From a checkpoint of a small transformer trained on Wikipedia.
Size: 12 layers, MLP 1024 GeGLU, 27.5M parameters.
Architecture: LayerNorm before and after each block, rotary positions, no biases in attention or MLP, tied embeddings, capped logits.
Training: a variant of SOAP for these matrices, 473M tokens, 3675 steps.
Each number is 128 + 24 x the weight over its row's rms, rounded and kept within 0 to 255. Layers, rows and columns count from 0. Numbers have three digits each. The size before them is the row's rms in percent of the matrix's.

# gate: layer 8 MLP gate, 1024x384, rms 0.114, rows 633-699, columns 320-383
# up: layer 8 MLP up, 1024x384, rms 0.119, rows 633-699, columns 320-383
# down: layer 8 MLP down (transposed), 1024x384, rms 0.112, rows 633-698, columns 320-383
gate633 093:145111137141117149104171156091122119100142123154115161125091125103133117106120128155143121170091120184095137149133141095120107134111139118145149146116108153151151124148150135117150137144118163
up633 102:103107131131161109123089145097150136165118098121150126114130133138105146138133103133133085165200125161123176131147164114141119094131139163156114141120109145102141130113137120157148138126109130
down633 103:153105089153141151127186098140094135135154152124124132169135150101130095124147141137097129102137119113075119117139138100104107121153171133145114144135131102098104107123119110092125162113113146
gate634 104:116155099092130107147148157138127126133130103155215127139107107121110133159160126148164118147139100141149134093123154110150160106132124101148134105090065108095115115087139183099082149143131138
up634 104:160104098121139172109141126093138146117121129140119117081115081136115125133122083138069149148132117157141106146152105126077120125144135103140134122135152091158153088167075109127139142121138094
down634 108:144151133112106146122120140104143107148124098132139159104131145128136096098145119107125131122106183093109130157134175124134171146131151109124155077163122110129109138086119124089126160172112147
gate635 103:115125105126137184161127134130111144142114100113146096124144120107165097129116124151131163135140076139112175094120134150099143174132127129140136111119124153122117125142158085138088103133136097
up635 097:119147123119106139102187191143115125149149135102158080115154119108172124101111090128134143126156114110095118122118113121157182123097151121147127118125118154132144117147136145138136084112119178
down635 108:163141106155121124105087160140117149124157126116134125138100102111141145096144111085127088129138132106144148159144129146103159085131143128127163123128110117134168117143164117094145116094107121
gate636 107:105115133105143154158110163117127145146167060112122087147122152158122091111150137118138143130099116102164144153131089143131121108139123129124129133138154114148087128123124165163142144126173104
up636 106:112141140175129156150144107142118129124124134137108122137123133160129099112139122080097129098115144155132127109121097123110084129128147122110134126114147112197145144137119156120183111124168134
down636 107:148134124077138118116132135166128121129112116125100140146119102108105143110142135092085167168142140088137171163140134097128122149153110113132131106120163143156154131180122138139104109147135107
gate637 099:141114125138124152073158108080124146102116129134122091150169137121138049102135117128119126140128125107129158135117099111151120113100121144141137119117110112143117126115091126149123150141167134
up637 102:081130105137126156157134129194091116139132129170162161128084145090156153107071141096134129105134127153180105153093139140113133153168104164096178142155150136168147087119139099126133071130131128
down637 103:154129121135164152119112147137123141125133118146093120141137113156101119150137157105132110156121143148131040095141131165150142134110077140161120125132150110113132065103119157128166137087136120
gate638 094:140111154124129112128160139113126100137115138161116123141141127141130093115150135152110159143094103089121150137109138099150195171161126092129119102124163087079126137109123091192124157115137123
up638 100:121133112127128100124133150111125123127118122136147097151117127124189140174144106121098117098165124120163146096136121148168130121106110161113158093142128108125150114156133128104145139144147086
down638 098:102103156120083144089101129118105139108127123084124129132089135107099135097129135107129123106162111130164146130160110132061089160101137127111148129107171167115152137134149070133106120124128127
gate639 095:151124143148125096138122161081165113149135127127146129112113128192176145126149106112116122115106130112161112111118144144154117167130139166143153114121175136112111122127121161156099117094132115
up639 101:131189144111120186112114163121139112157126098133134100113132153130154140072135108101145114143130100108111144171135125155105158119157170114136085111139154102156116116156139133122121145142144134
down639 100:128135173100155125102117134146115158161160076131148126156101153133095140139121113117152125162121174127125145139117144127064135107149151142123133098124077144130171163184116178150118115126114142
gate640 097:116154125134152137125151149094162179104147142102131172123139140145107163148134119096155157134135061176120146137124128158155162126114134123187145130102184122125106136146119107171107126137125163
up640 090:143135126129155121118115110147089103143112115139110149130154089101158126114135153136114141104052197098139114120140114112115116146129131122102146124126108140117147127124101109096079150140120112
down640 097:070144139145150086098110129163118117144121129100130108103154076128130135142176144109123128099124060130143123133128133125120155155091119159127140170106093150119109146141137121122121134059083102
gate641 097:136077135131142154150108169162073155134146088114152144087144161146123141110146149160151116141172115141140104105155104132175124131123133160104124135103192128147144118159118135144089140097095110
up641 095:116151136131141132095140147123149109182138111171127131135157109133150125146073090127115171145096157114120085081119120122079147121122115114133134131118118092105127095102154104116151061155161135
down641 099:090119130097156135114120120099111156160106141090140152107147061130163119120144168098113130119154110104119158153161123121144156117130097137117149134152135125110183125091135142112141116163150112
gate642 100:128147115172132115134155144158139128154156107125163114144113148108136113158132107109172124123121125132103124164161134119109135124109149146145130147109158142111127144140158171076149147127089136
up642 096:116129105088122136135145103151108141121108119144105125127116139114106133149127123089113113120157112123140108093118159112134110111132153151146149130110165149099090081145152118167131154140137134
down642 101:109166135122135081099112119152125088098128095162163110119125166141151132116110140122098101159148134108110152134115116140120105170142141124156144149180159102111157165125163168116107164144134119
gate643 098:122055100102118081094136125105112110153078155108082115137130134131115149111096118099121113113154157138117134118186153113123120144144118117129157146126142155124129144113154134141081153093147150
up643 098:142179126135125122126158144124126118101102156073144140127129154122177092119114164128087149136101097140106148116113121136154144106152146146149121177104120133138130138146134085136153137166131088
down643 098:123131150123196083133143149093149125164083108159122120148144126140146141129137151140102094171142151143117122146112124139126129160104149135126086104113135136117121123087161179126100163063097131
gate644 106:084111137152132117128132117133125131106123195159190088115134122172170108087115132153140108144180126145118115135123125116096118139115131074109130177145151157170112064132156122138110170124179125
up644 094:142145154119146168100094138132079162114142132110159108122121151084143139137094153129140155120158100093127133159114107112115142136105081143133122119133118099108130144139095100135119106098088120
down644 098:083150093154087108125086119154111118138138138094137159133120155088130100120095130098134157122166179122137127123111120138074132154133128095146112116117117120108105129160113115161107133103116162
gate645 102:156088123129150106118159110110127145141141133099121115116108155123090114120137130140116123148121140147119154136138118074127134135093127129135099131158102152167141174154116110107191098133158121
up645 101:157131112153114151137080122099144127132163123148160084102153099187157127098128136162155160167117128130115146132134114150111139095148108106163141181115135107111139119065134153136124164130082143
down645 104:152148137131177127122091088155108141123141129177164129132121154165157123141142102114166150176137087140124154164131115143085137084138143085128110157128122143102116129154125096148126124109130130
gate646 100:109114156136129137079121109107157099104132092133115108157156122141128134120142101113103119094084134100205121159130143110128091126120114130134125132146127102139124137108072134111101151132189116
up646 095:119106150150121139134100142129136109132119128147133078107186156129135074172066121146126135107117109157146142107124147138139134098111077154121107108122142129080111141142120091188119138118122147
down646 107:131116151148165133096173115171159111099167125158121104124115124098165140141155084132142173081111103131142124143063084130120124159079122140151118135120144173111115130119110135108142100107119113
gate647 104:091126153119119133154130103127133087111149122134131094099136126124120149150097133111154166155145126133129103111145100127153134115156158076147118158167105151090142142118107181097137151142109086
up647 110:150143125096125120093131165122144148129093097080172141107134135120115119124107156084103139102092116103136106139132136089129080133117143146134165125135113121107116165139155122118099144123161154
down647 099:118155088143111131159112077089137115124112188132095148151114109119110079123118155135124110140102128156102142184118175107151159112138136136150107107105137089125119099116136079179114156137074171
gate648 102:127140133122136132120137095138111189114125069163097114110180150157127139144111130111101130163159115124166177078113154135126129156175137066175099111143108124122126102177109123138142110103120087
up648 101:121095104139140138128151133149170098103143064182192117122138143108118123134121096138096150078207087130134186088108134156127088137155117133102128149128113128143116139152081142087116105121111076
down648 102:107138092094088103137148158132151105154144145144087142146112113133129124113140143143154093148128134069170164161135122143191143150116195067122134118183123129132122151115142116156122090158127115
gate649 104:160082122092150138156103153090121120143105122139090102141090152126109106127121135133090114140115130073125094130141114094171090106166096099135135138101154138156151129127126158134181141134112169
up649 107:117162130102116155113146205129136083162115142123137141119123133125107144110134144130214181101097143126091115176142150116094101139145160146151101134145114158108104130146169119109117139119133145
down649 106:124118137127133147112067111122109198147083137096124147105163139123136146139128174145135105127133122100132139162121123135129151119121123155094124063129129137124075127160083100119117140136158137
gate650 103:152154114107140125129125119130136096137152127114142158181120092135118148116133142145113177100196124145122105130145180162123141173125118126118107096108164091138117084134123143124102093121125127
up650 107:116158110081122183131140140126170119164109173091066079101145152134136137117132111160131176164142087124128162137140110087112091125153143140118144106131129124132119153122103093165134122141127177
down650 107:107114110118127164184139115113142160146118150121189136095129131128100117160144172102116100148080121143127157132102127199105133109112165107148122127069113117131132095161134113120146087066142112
gate651 104:107111133143127124139143114108143084178114114104152138144142113146126136099104099123108147120151129134147122146132132113149132173095130144157170108121130130152142114139148110143131116137172133
up651 102:134152144097137138136128131131151093154105110081119140102093178187131103132112159185142166103103125151107104157087125103114115151122122086106148185127140116156120149107097091091127067145110112
down651 100:111108146095160111111119157133119128124130106133135188132118142085083110165132121144118162127123097147129113103134127107153133160137147126111153127148125106114126157153099130158134126081126152
gate652 107:122151128173126150160180105137139157103092117181166177147097154137115146141114133153127120130146098120170156120121123104068107121127172128114135128098099121129127109168166131130124141135136146
up652 098:132140172124106135130121143100128161089152134128144138152132108123113123149136132106091139107115123133101137094135152068150127143138098141098082095115174121136098116136126144119138168097168120
down652 094:114126122151155158165178124151083102122127156126119104105119130098092128178108145098125130133129152145093139129122071115192160094126094124137109146119148145150090124129125115105148157139157115
gate653 098:101102107104127132118123150137129143143113147174140161138126115095126112160127112133153155156170118114097129167125118128129131130145127160134146139143168142126106127166133132095157094129080168
up653 102:154140103134117145147149107102188105143131140145178134123093117105104138121097150135151142145103107111133066117121091125108141126101117121141108136135144149118135103111093091126162125116144125
down653 099:128134145118164178096079107090126141097122160073134140146101116099179126163138121108167094139146098183115115157125117156131147098134147152103119158110148143171131161092128100128155134135142166
gate654 112:098125111124129101107137159137122092146149107074106151141113159143155150144104125108119146109159127149134133136176099119097122108099133174151123134145086143124155109061155142173085160103111128
up654 115:100128149139131122069109173058108095163174121135121125135129136132132110118112124095143132120100095130107121103123111122114141128124127129181137134162122152099119138133149146110102189104132129
down654 102:150102108154112122142110081146133199136127147150146129130105086143112117131106131124123121168076102162118120144106107104113150162124108078113146149104155136124137138151094106097146087149155114
gate655 100:129151119169128116120133139117149152112078147128131118101124124141087134095088115129104134145090122124133140132124133142183127128090119110101116120137127159132137146107118125159173194098134155
up655 102:124123095106129122120164145107107126168100157166118123144108100115113144148124136150117136102087159169092154129174122099114078134143152123094150122134149133166102125152123128116144136118115143
down655 105:127138149146073171151161120117122141149109148066144143172107120101149126117116089122100137148133145116116119139094178154151120135093147101089138106135119137146124111131081118159104098156138144
gate656 093:143086122122158162151133079096131055132149127152101127114145186124136122081130145094158120085094096127146153121193131133147108129115121107125165090054126149117137124130109114128110111139094149
up656 101:119142141079158100150093097162106110124149108122130092117163122119089149117151111144129130128114144154150136126112119139168119122128130157130153115155097170088149126114144110127132106147133142
down656 103:141137153166085114158122134092114143137119081115156130102138161131126131137137125198110139131114131158140101107121102098136101128150118129092129115118089131139161154097120100109155111136172129
gate657 101:090079112160122113156127114151116095154132120118155059137123125154154089107137158150137126186125121135139137123085126149141115110132103133131143122164128083123138144179134123149125121111114111
up657 092:076121135080146122145101128132164154123120143136169115120087075096150109129125147134140118137124150139143127132124158158116119166136138150130111111160097127130077074132122099151146115142129143
down657 106:132144161085166123135179164136125110135156137120147051083169110120122133110084090140095089096186094107153148126132171167132171096146084094123116130110121155117119153095086126086145145115102155
gate658 100:174075144132133116135155091082138138144115145119123177118133112141089088121143159153116127107125115152126104151101125147117104172144183116104118115131178142094105179140151139130148143148141110
up658 101:166155096118134193093147127122143161141147119121126113175073121108102143111135122111121085122164135126187132155114157125155130110167132136140154117132109132150101138151112107159128117140113167
down658 097:130129095136132134110143129157141135086090111112105139113118101116108133131115141140114122123180096151111145142105139129127112095100139123149102130160133169091115139133142161101136099097106115
gate659 091:178123105120115116121146120100129122099126154082151156121130118120140132133121107144180138145129097158152128147124136119115144150102161146090142138097145142139117100117154126162090162141121136
up659 095:181067097142131116174145113095112149118092137143068106164089116138117106130098146155159145128139121152155136106158137110165101154115141114152097103121139147139134122118128136124112124126164096
down659 091:127163139120126115135142103149146132124122160109137106099115120117123120108159109116108129126125159099138137146096163139130113133181142142145116180138121119110155158133127149089122135139090132
gate660 102:124100116144125122116134107145124134105122137108164117094112081137131106118112133107128182117110129155111073115145202164177133114126140155136168156130123131135172123075107140122139150128131157
up660 103:094097120163121113160137128160103144121129173106084157111084120133177134123115173131107121114150130127136132150121154106144117140154159179156134118158180085105173113084121156133154130121106143
down660 104:111094126096119128173118151100102117147104134151133142101140108087081083099123160140121134138138085095146128112115133117145155140122123089126097121147133139090149160106106126141073128128084139
gate661 101:153104089164137110113130129134185138105128124102154101151088142144125133124105143136134119102095115118093106170117078127120129122091129120127133099131152121157143158102111131129169149131139121
up661 101:129113121123133145119091137134024148134163159112126143115142178103108118120131156143086139102099088099126138102117164096114116169149116094135198119142123141148075114133120108144135175115097197
down661 099:143141145113167151133110149128141108089105121159129132112148134128119189118114109123172137061103125117153111147140140142109116102131137129113099155115093094139123082117142156149136150078113151
gate662 097:137088146145126105121159106116120134106109095147102124101172131149161119137100104097126073146176120148117125164098125102139114145089129100147129114154135124111099116132103142133108167142137159
up662 093:150101139102104110109132108139171168066149117118173107123135118106132175107116106122070113137150115115169091114116133113143156126108085163135114122122097133106125154116113145125124141121135096
down662 101:103147182165141140131133155140120150130150110136149134118125131107136094108141089119095113083122144149083122146175106127117112081123136113075126153135173178156104093131124161125158142096133141
gate663 098:146141130179122140114159137122124150109104117118167096126112109135143111094117099094147116107115129141129091141118099095120128155087144121151102153125141130169097096137175147107144128099127111
up663 098:104093127138138138146139201130116140077128122098137124134111107111097137135146137137112128061138148146152143122160157117166130152133165135153164155129113124110062093120137110141158112145097130
down663 098:134090151100101110175118121129119154120092126147136118144141135112075080148099142091129118160095129123137098123122131118087147162106064123150095085141171127144137160157121131085074136140132104
gate664 104:125158078128151135161142099092110145091149133085130087098110121114113106058101125134127145134145092089123158146173121074114130153139161134149121104124149067133126130176116154145111130140107115
up664 105:135094123120185120112104119156124129151122129131122125139125133116125130142134138139151150097146167110127135132102121132141112076125135100123102117141121051162144199105114117133118133183114129
down664 095:151141142162018124104156170156135130116130125102119155128101108127075148146116141150141125158128161135129169137135157166137127119146097150141108141157133156103084070135139152101111101148160119
gate665 100:119113084125125126111095112154117152153080120136106126185129113099146103098128137139086158114146106142112175103058117151110129151103151106131152100124147122152107118134132149120112122094163109
up665 097:123135108130118156154095118126108164147103166151095118122141119159122110123095136121115109141118132132081123127114136107130106169140114122121164091151084182124144183140149114124082128104092076
down665 101:172158152133121088108075116138052097125116139083136121158126070117168094111105112129106143125085162106112124120096188130128125170101106081149128172151116139098134133116151145131107104165127144
gate666 098:119141102145111123112157118161106141117143061117131112147077133104102091119146116126092144113102128176154137109150142123174162130133140176128119123194138156086105135155129130107148124117136187
up666 102:134138165153147110171155120156141129088148133092120104108117141100112140133095149159145138149135119178114101105131146162120171134138145116146145166154113151098149122128095111098116120151106145
down666 090:123107122125134122162134140101143134158093099110137135142130151148122081118126155147122137160170128176144141125109160128152081101096129154143107153120152115148112113113164163112136121111174119
gate667 100:128129129130133155124106111127108175142099153103141121157165129136110147114140110137118120089111129138143103145128140116132112119135148121112140114094135120169112121131191152084093156122109159
up667 098:098135100122130137171157171098126085123145103103144177139138156137160155113143124155145159102111146142112170111154127160121161137126157143152139123119130150108131119147109165112107126129151125
down667 099:102177128116137104110122119128143113133119140122084115136104161138123087141142110147114100094138115131163169137130137109145106116116119151158168136147105101146129130121115137158096142090144154
gate668 098:149158129111134143117114151145119130142111136155152110111130123157173097127147108086117110149137132142074148129112097119144109141129124069102134135115121154112142081117151129160115134125153130
up668 099:152126121161146140117110131077134114129115098141087177129153114128172105113096123124126094112136072086132173133147122149118135095118159147103100139140121180117108230150158127132117169118153146
down668 100:187153114155109111152142143118097105138179112109138097106179143152094140105116136138133192101090159122091116120136146082102148128123085142124096116120165138127157135116091171162135134138115095
gate669 101:143145099113130119119120125092127126127110101155096139095137086142113137146109105156147073154145120112135118131147116162135117143145099101097141127137145102097165073149149131154087124129149129
up669 098:133161137149129135136122144145131154156092140141160130134112136103109126087106137133159135105144153091116115159137120130142091142150114139119149176149099160133082143211142121102082074139121157
down669 096:104155136135148151152078126158115117176204158116140133144129154133116127137138149137126139102098113165132138141080154108122155110107135207150071166176133093133092130098109152106156140177101149
gate670 092:130108142143103106125139133147107119127122146154167103109136123098085071121144134128091123105157074150128132125101137206097145151115109139118133146123139134139113105145096120118139127111128114
up670 098:126138153102110142093140105129107118092124093106114186121180133089124146129108110142168091132158105135097140147143112113107149126117155150159131143154170128153151142099109155129153139129142126
down670 095:126127137125116104163117127129156131144201139140130091136114091143116111096124095121133158152113116120108142139099129191124139139137128131118115138164128164106102156147113137121133146112092146
gate671 096:084110135152121109111142119132106144123107128128140109127121118167163118134134171111121136162128112133150123129169134115131134124130162100134139176095145125114132096146132158150107122120146124
up671 100:150134156144134094149099134182173142126152133116143135101129153134133146124158124139100118136151159137116095136120128125127094102165141121111131158123072158130107116111104111145156125122121138
down671 099:138083142143120132197145138150098191115106099113103121153121142159116107148107135114129149147114103121089138092100132127152156178143147078160142142125161131101120124116127158107135120113154122
gate672 093:179169128097139135111099140114158139183112063149170108157146135155123111129135140143148137099108078183117141100128158115137112135117168075148102108118119084115075142148123116132154145140121127
up672 103:090086112123139136132124148144148110105122158099137112135110099123136128110124122088151083128128144103119124153144121127108105106103109150111116132146146107100173122148131113132104148138119132
down672 105:175101110094130144114135155068117115164129130131098113128134127109105137096113133142096101102127090138143144114091111125156137106102143129214129154169131135129126094109132129163093128065104122
gate673 099:111120164143128132100080158141141091119113164132130143135118133138080093112104135090122163131104107126114154138146144117131031118132141110118140121125132092101142159133152118130196113137156131
up673 101:138124099193149115140113097154147106115160155129152112102136136161137144160151095132129079106127150153119111142123164156143146136167142164118127100117170098104119102125113128110100128123110134
down673 094:131198150125177146158122170103143110075101166136162125140071127127102116107129109111129193116105087073121152077142062113138120140107098094125156146124132123143155155135124122119161141093137134
gate674 103:163169146137117103145114125114104116102124123141124110133110128147113117123112183164091075100150108090110110115121141111076111133103166134114114114127116105120143125085091113118072173093094162
up674 113:115132131116117134116154114130123130150152160107114105135115149151109099157139140167095173097127124120152064122143124151167118129082123154097096096129193152165148146116106116169110108125104122
down674 102:106114109089115108155158135112121093135113148092160141139134133065100107122149144119158094135155099106134078121130123144152122110125113109112127130095134155082116105107138163172127149111124155
gate675 088:143134102126095081138113133158103121147124077106106118118110139154127115087136124126093091136135165103123129124112147139100155154073129141120119138104136194161130157103143161134102147074146098
up675 097:119154116153151146107131124144107132092111127131116131124107138124128092161076151106150114130085130123094128124122143157138117103119143111118110123119152133086141153149092114122149112124118115
down675 092:164116149129155157129170158098145117098125116130147109131118126126108146104147116148149143120123120128110128111162151121130139123149138100121127123101119170117113166158133119101115136096160172
gate676 099:139130094098127165119136126129129108142097111118116172123097144150147152104131139111089105132130114123172102146148070136136074121106129133108069120126085145174129113083132134144121154107182144
up676 102:181128157160118118112135127128088159149125126139151131100090122144130138115125109092125157109105101132180159180117132069138144160135120119143085111153117100129142126137083110135154151131134149
down676 102:125108155135130122108131133149140140133141121106117152111132131130133113130141119168144160102129146124097139144114121097164056172131076136122155080115144138130199146171117150112106141102157132
gate677 095:092156159140121169142121131095149188102114088128114127164101153097073156160141141108136156146136125134120086094091146126122124112095135127093126121149108167112095122095129150156109143084179138
up677 091:133144159122148142163120134151125124127117130147119151138133145125162131180104072132124099107144158125110148137138112161178142146102078128152137082123114123157113157119124111113084137118103144
down677 092:097107100161095105115140107126133138152099139127118088125112133114134163065153143099152131153124097121152142102074105103121179128147120141101085125133121100106117141135119182141135095095161085
gate678 102:126168117143129125116126124163133118193129151134135131103130136095094115127123150123123139103146124126114137176124093165093131116118117146134128129131140103126141127100121147103104102109177102
up678 108:115096126115128096148101116132163148136109153099147130117110115158105133144146096128156068190122154164116130118133071118109165121100133137086125094180194166151146106137138113141127162127142096
down678 105:122088109085131135082162092119179141136089144142098111103116135133154091141102144091087137157117130108116132144133176123158152123148133134116154119124105092148136123119151154137168126123138153
gate679 103:137111141098147108147133163122133149094133142152122137106123125142174119107165165123106148124120166118100123140147129129173151104125146145118104095126162158146165133127111105144120090140160173
up679 101:085109125079068147136164142136137140159111113145120181135126106174148142126134102133117112097123101147108108151118106105105133128125105155138117108118133147105165122108104126117093117107079174
down679 108:126125125151179114122143196131134084096083155069114119154120107165122145148119140093124101114112127098129158098150155147150114122133184125118142105127181112130132135123104150153124116138110145
gate680 094:126152159147122146104116130101168133107132117145139169108120141112126115090148131107110120193137129122074153141106147096100120098115129168152119153143103153110090130158182132129123110100144137
up680 100:131110136111133137138176156116085134140129144092117148171118169098129068099131126155092134131142114122124132134108115122112125137133180156115127109141122120088134132134141124131116104120121154
down680 098:130126137167093092106090112134162119138126097119147122116108122188118139084110149146112098134119148113114133118129107150142147117112098133149098155144157109132108123155127078105082138142153112
gate681 100:137160151136144138106101118088098195166123140182140096144121109158142158110167132129118161144130098122106145063060115132100114151111157093152140149131100125095124093142102133156130143139102097
up681 100:120140145096142118166126144117135140150105079098119146117163117174165114134145116127141151141126127140101143110111147109085137125116151098155163152164133144107162151135119101115130103158091148
down681 094:129103141151036130103162137166121094195127133121124154126090159108107127144190127131159139161112142120106101159136129093100124110140117142147160138156113079131194155120107144132107155216144120
gate682 097:110105131101135104125140078121163108109137154114116129122138107147137149138134103147134157121147110154133112118078116139123125136102156146087112150124135126098128118134132134167145145084111076
up682 101:113128105139142135139129110115092132089102129123092118110162135139138108120136103090114073184166126116139146101115140117124126136157090154123115138136131142121132156096158093179084132138114151
down682 103:119114130150156126138140145155143133188143148125095140120169092130148153121126079160126108160152140136126077099136101102112142102147130113117121186121127167156141089142135185151155128083114167
gate683 099:177118112137135132111072115100117101152106160110145119104132109134140143128097093118112166158151132105104070095175094107121112143128115137102099154110137153135134168101119120094131087111127127
up683 097:114128149098117127125118126090151167151161138104099072127122097103146115067109126126119158084159112124131134099115107126127082136148151146087103170131177125147137149142109143114115183127126118
down683 102:165145100109092167149168159141134140111124134168171123150120106146160135100184090091145150125139096114134068092153124118144162110147140131128125078140157145132154136128127097102152126116142149
gate684 103:130130106101133090140106165154121182153120101112156173134140156122174137087089112071133165138113133142113164095148147143153128167148118148113140142122111142141133133126107091111131131117116129
up684 102:101124152154138107108128107118121171135152157144098148126171129201119128121117111095106110131094143135112098139131081137124108111134138129183141164168128082104129111150094148067092062154152142
down684 105:157179161136195186179138130123131119139184168161122111170114127156144125133156147178120146112130129144139099125084108166147130103104093122120122106122115115123136152127146158145102114113126100
gate685 097:106102162145126150166123127085141197158138112127143142132122139110133091127128115152096120137135123136083130142101166115168149127153134138136128140106135174108074152163120099115115111111151154
up685 094:135106128145128169138097159125132121115140163171131158147124063147151136138111122144148107160089112153119161104105091121146094121079129160117114097163096151140081093132184152153178085082182117
down685 095:130124127140114142116121120127105129124102130120143145112138159102110116114097104107119147136151177122149139082142120079150105132093125124154118103112143134134129137108146124150099135184112123
gate686 097:132132149126126110125111154103158118149161172132102121148113086128129085132151137098133122125142104122110113126116148136115132152129133113121154123146128130108147130137129118141111082106130137
up686 092:087119149160156075119149153099134096089101130129122103155137132133178110144127144087101114130119105121153106114122141132128125108151113149132161148128149120149123119138136103111125106119122146
down686 097:145121115160047143113123118107132146156160095144135124144150142114130159126129111106141121129147117141131145112080098139136080151121118149151131121149128149124134140119120141109148163134219098
gate687 096:165140129140130140147175107086094136117150118137113138080139149121112092141144155137116170156144107102151121124084168137164136173132156178150180155120141104144088118103133135163179153142147104
up687 095:134104111113124128136136152155114130088139135118114073100164109111112137120107141114130123087114155106096083147142119087114085116171105124147133129091088155121123107127112168133144111089128095
down687 102:069094135113110142139088163084136101125117091103134142115114140156143117149088133108119174154171141089143121107136139126112139154149108088130117188148150161102101153161142148133173150116159099
gate688 107:087124115168121144092123097110139164105116123129115120119146156116095148184134114103110117078084185148113120130122090143114138148161130105135140168113108119154121136121145162154162111147139140
up688 102:158135111116136137151121146093132156122144077143134123120143132126106124098106124119158136165071080115093135130141094058088169079130158126103120129124142123173176096091104094142128151150124106
down688 103:134107133106138138150145095151122166162169108126173119141069148139136144161127135153084118106157120136126107114145115091087113146121148104084133140110131119152165116134140199149144160146117112
gate689 101:147091133128114128097089125137094117127135085099068147146107099122113168113109143129165169140120106103100152130113117148145096127156158129114126154125147141124135159161051137131128138119108156
up689 099:124122107122148054105117109126134091075141151120119093122133111089110084122126094153136125102118111143144124114113094145147131161112084119150154146133100110141115128129117101173060142120112108
down689 096:165134145141150166118138123109125117167139125112082152131117138159135163138158122132096141114132095131116133135131158130108129149170132149147150142134089087086145140166127152098146140126148148
gate690 097:113119145127136121148134151124137081137134124116117151091106150187177122128113124172137133110141114143147070094141165134098129139127120132136094112140069124140155143086131110126121109162121159
up690 097:130148148114133080132154140111171174117117172117130161154118119116148143134189112133113132136151073158123153133130085146137127141133153097156142198090124097155139111155137143088147110155131171
down690 104:122154163125137125140114105116104113103157148128143126098151192124147145139118108153134133139138166102141115097117083119138130104156169128132140172097157119132111145107130184163134141155111115
gate691 097:122092093137129188147130118110139099167126140140148162109093128153150132130106140119111116126146186099124106151106097157085118122145155143115135153126118101116114120159129155173107147116192110
up691 097:130116076100121150209118113141163129138117142134115103160146099117147079135134101144106118177170108120144130103109160113117136140146120110127112169097113132108117122110126096106152159139181095
down691 101:106160127185138115114183128076126121088170163132125126125130152099078144092106163093119165109109119107133126160140136144103135140105132123160091113110147107149123112146103112117075105103156123
gate692 094:153072116133115081160108098121138129126154138093137131117149114152117091125152159148147118127154117134138127108174135101108114121116079158146133126091139109089130137118132134166129089162138114
up692 096:138106127120123127142171117111100123127150122171073134128082122100175112112123097141116169097116154095149164128090145108107145125120133110135151129128096172122101130129148119116136087131134104
down692 101:151109140103148127138078116122159128147165141132111152109112159104125108114140132154108126164124104146104098111091105064136173157136117123080186162128093124124134108105095112119111088146143133
gate693 106:123112133136141112142123143123139159099140122137126072132126145140136116147116144139137124115137147108109140135082084155089140181120133115098128100188164148121141134157147155149153141112130099
up693 102:118129139134128119126106154148139081114154150158166114075124125103141144127092128124133152073137129104122123143109139200103110068145125144129130136094153071101110149160104126158163128122118155
down693 102:131122122149170120087105157124144129113118164132156155139129140129124162102103140132134158083185138121115110137133141092098116147127130156110113114182075136143132155154128166132132138134121091
gate694 101:177112111117154151156143106054105132126141130146148112099122125126068152175155098114120157101119101131161106149142110139109150140128191108157101158139141137098127123088089115104135126137113103
up694 097:112096134131127087115191079165102114125147157090161169168133090153105102120147137122128112136156116127141136111101131148136139152120173079110140187111105159115141076156132140135116090126125120
down694 099:119045149066154121162118145140121116139125122115134161095104147137129135134157165112133094066150135123102152093111135101157129144133179099147157140118105192146142087144151171120131123099104169
gate695 098:131117146143130116135128143147108166154095121126116100176127137150120093126114156101129101133102100090158144166151134117085142128092118160120158155139083157143124101179157137135096151138109114
up695 096:133125091141113125091124111127151139136163106104095092108148135101099167145130146091172139103156118133133103145118142123118166157162120097158151131122112113109170103118166121151112150112165121
down695 107:141128133162160150083104153106093137111110141120131122102118132110089157152138129131166147136112151140076146147085135143182112143152152130162114123124082118153129150134077123098164136147155152
gate696 101:119068106095133100184118114122141142131139098197116101121137120102104115082112124133115176147124146167090125145120129127124109125132148111105113083136129117128116131136106118171115153117155075
up696 105:158122177174130150113088182183127141106148163141105199093138094124130145120103080123142151131102048136117133113095133131144127129126119148159115073133140108177158155145104111112090108113164113
down696 100:143149175155132098127114109120134104126114120089165159114106145119163079101150128140130119113114138168160158165198112114042161127151108133140130111109116119105097139129134106106129108080083145
gate697 098:099111139111139107093112093126112150122130100113130183135127152153141131122134123146152133160123145121098152136127096112144142144151147124112117167128111123089097122168117065138135148131148143
up697 097:104122131123123135105100151163130150124127148140147119132121192121192118112135125111159159081125122113139156067191134169166129153082117183097125122142126123175161160110076084109113114122135159
down697 099:123108158116171106123082096149155159129121124140132103125113129124119111156100127082099149144140094148146115114177147131166124092123120158116104110145127121139154162125138144152156099119095107
gate698 099:161120110151112139137099120162086136133130148122113118139129147155159065092110118154112110134165121141123118161153114142130072146106147135079177155105131165171116108119121121163076156096141131
up698 102:104148119147113143132173152094100155158154144098115137108076147120162112071123102140117125130118110128171166125102143135117173140136141141116131136137110089089107150109139125099113119126142098
down698 097:166115144204143123127134084159111123113122122115119125141112137156132121122113132146121086115108175142089070148129125097064131123107147158119153169112131171089160135149079130164144100105151173
gate699 101:076137160192131141131078131116117137169123131137164110120145140129088107139112170104138112148135130102133147173156131118124170144114111146102125146131103144135117144096160158099127141101063137
up699 098:134128100139142088127123142133136145126112114081152100139160115121107096136162142142142157180120125118144119101121179132122145089121080091126102084129094149113133089113123127178185129115098097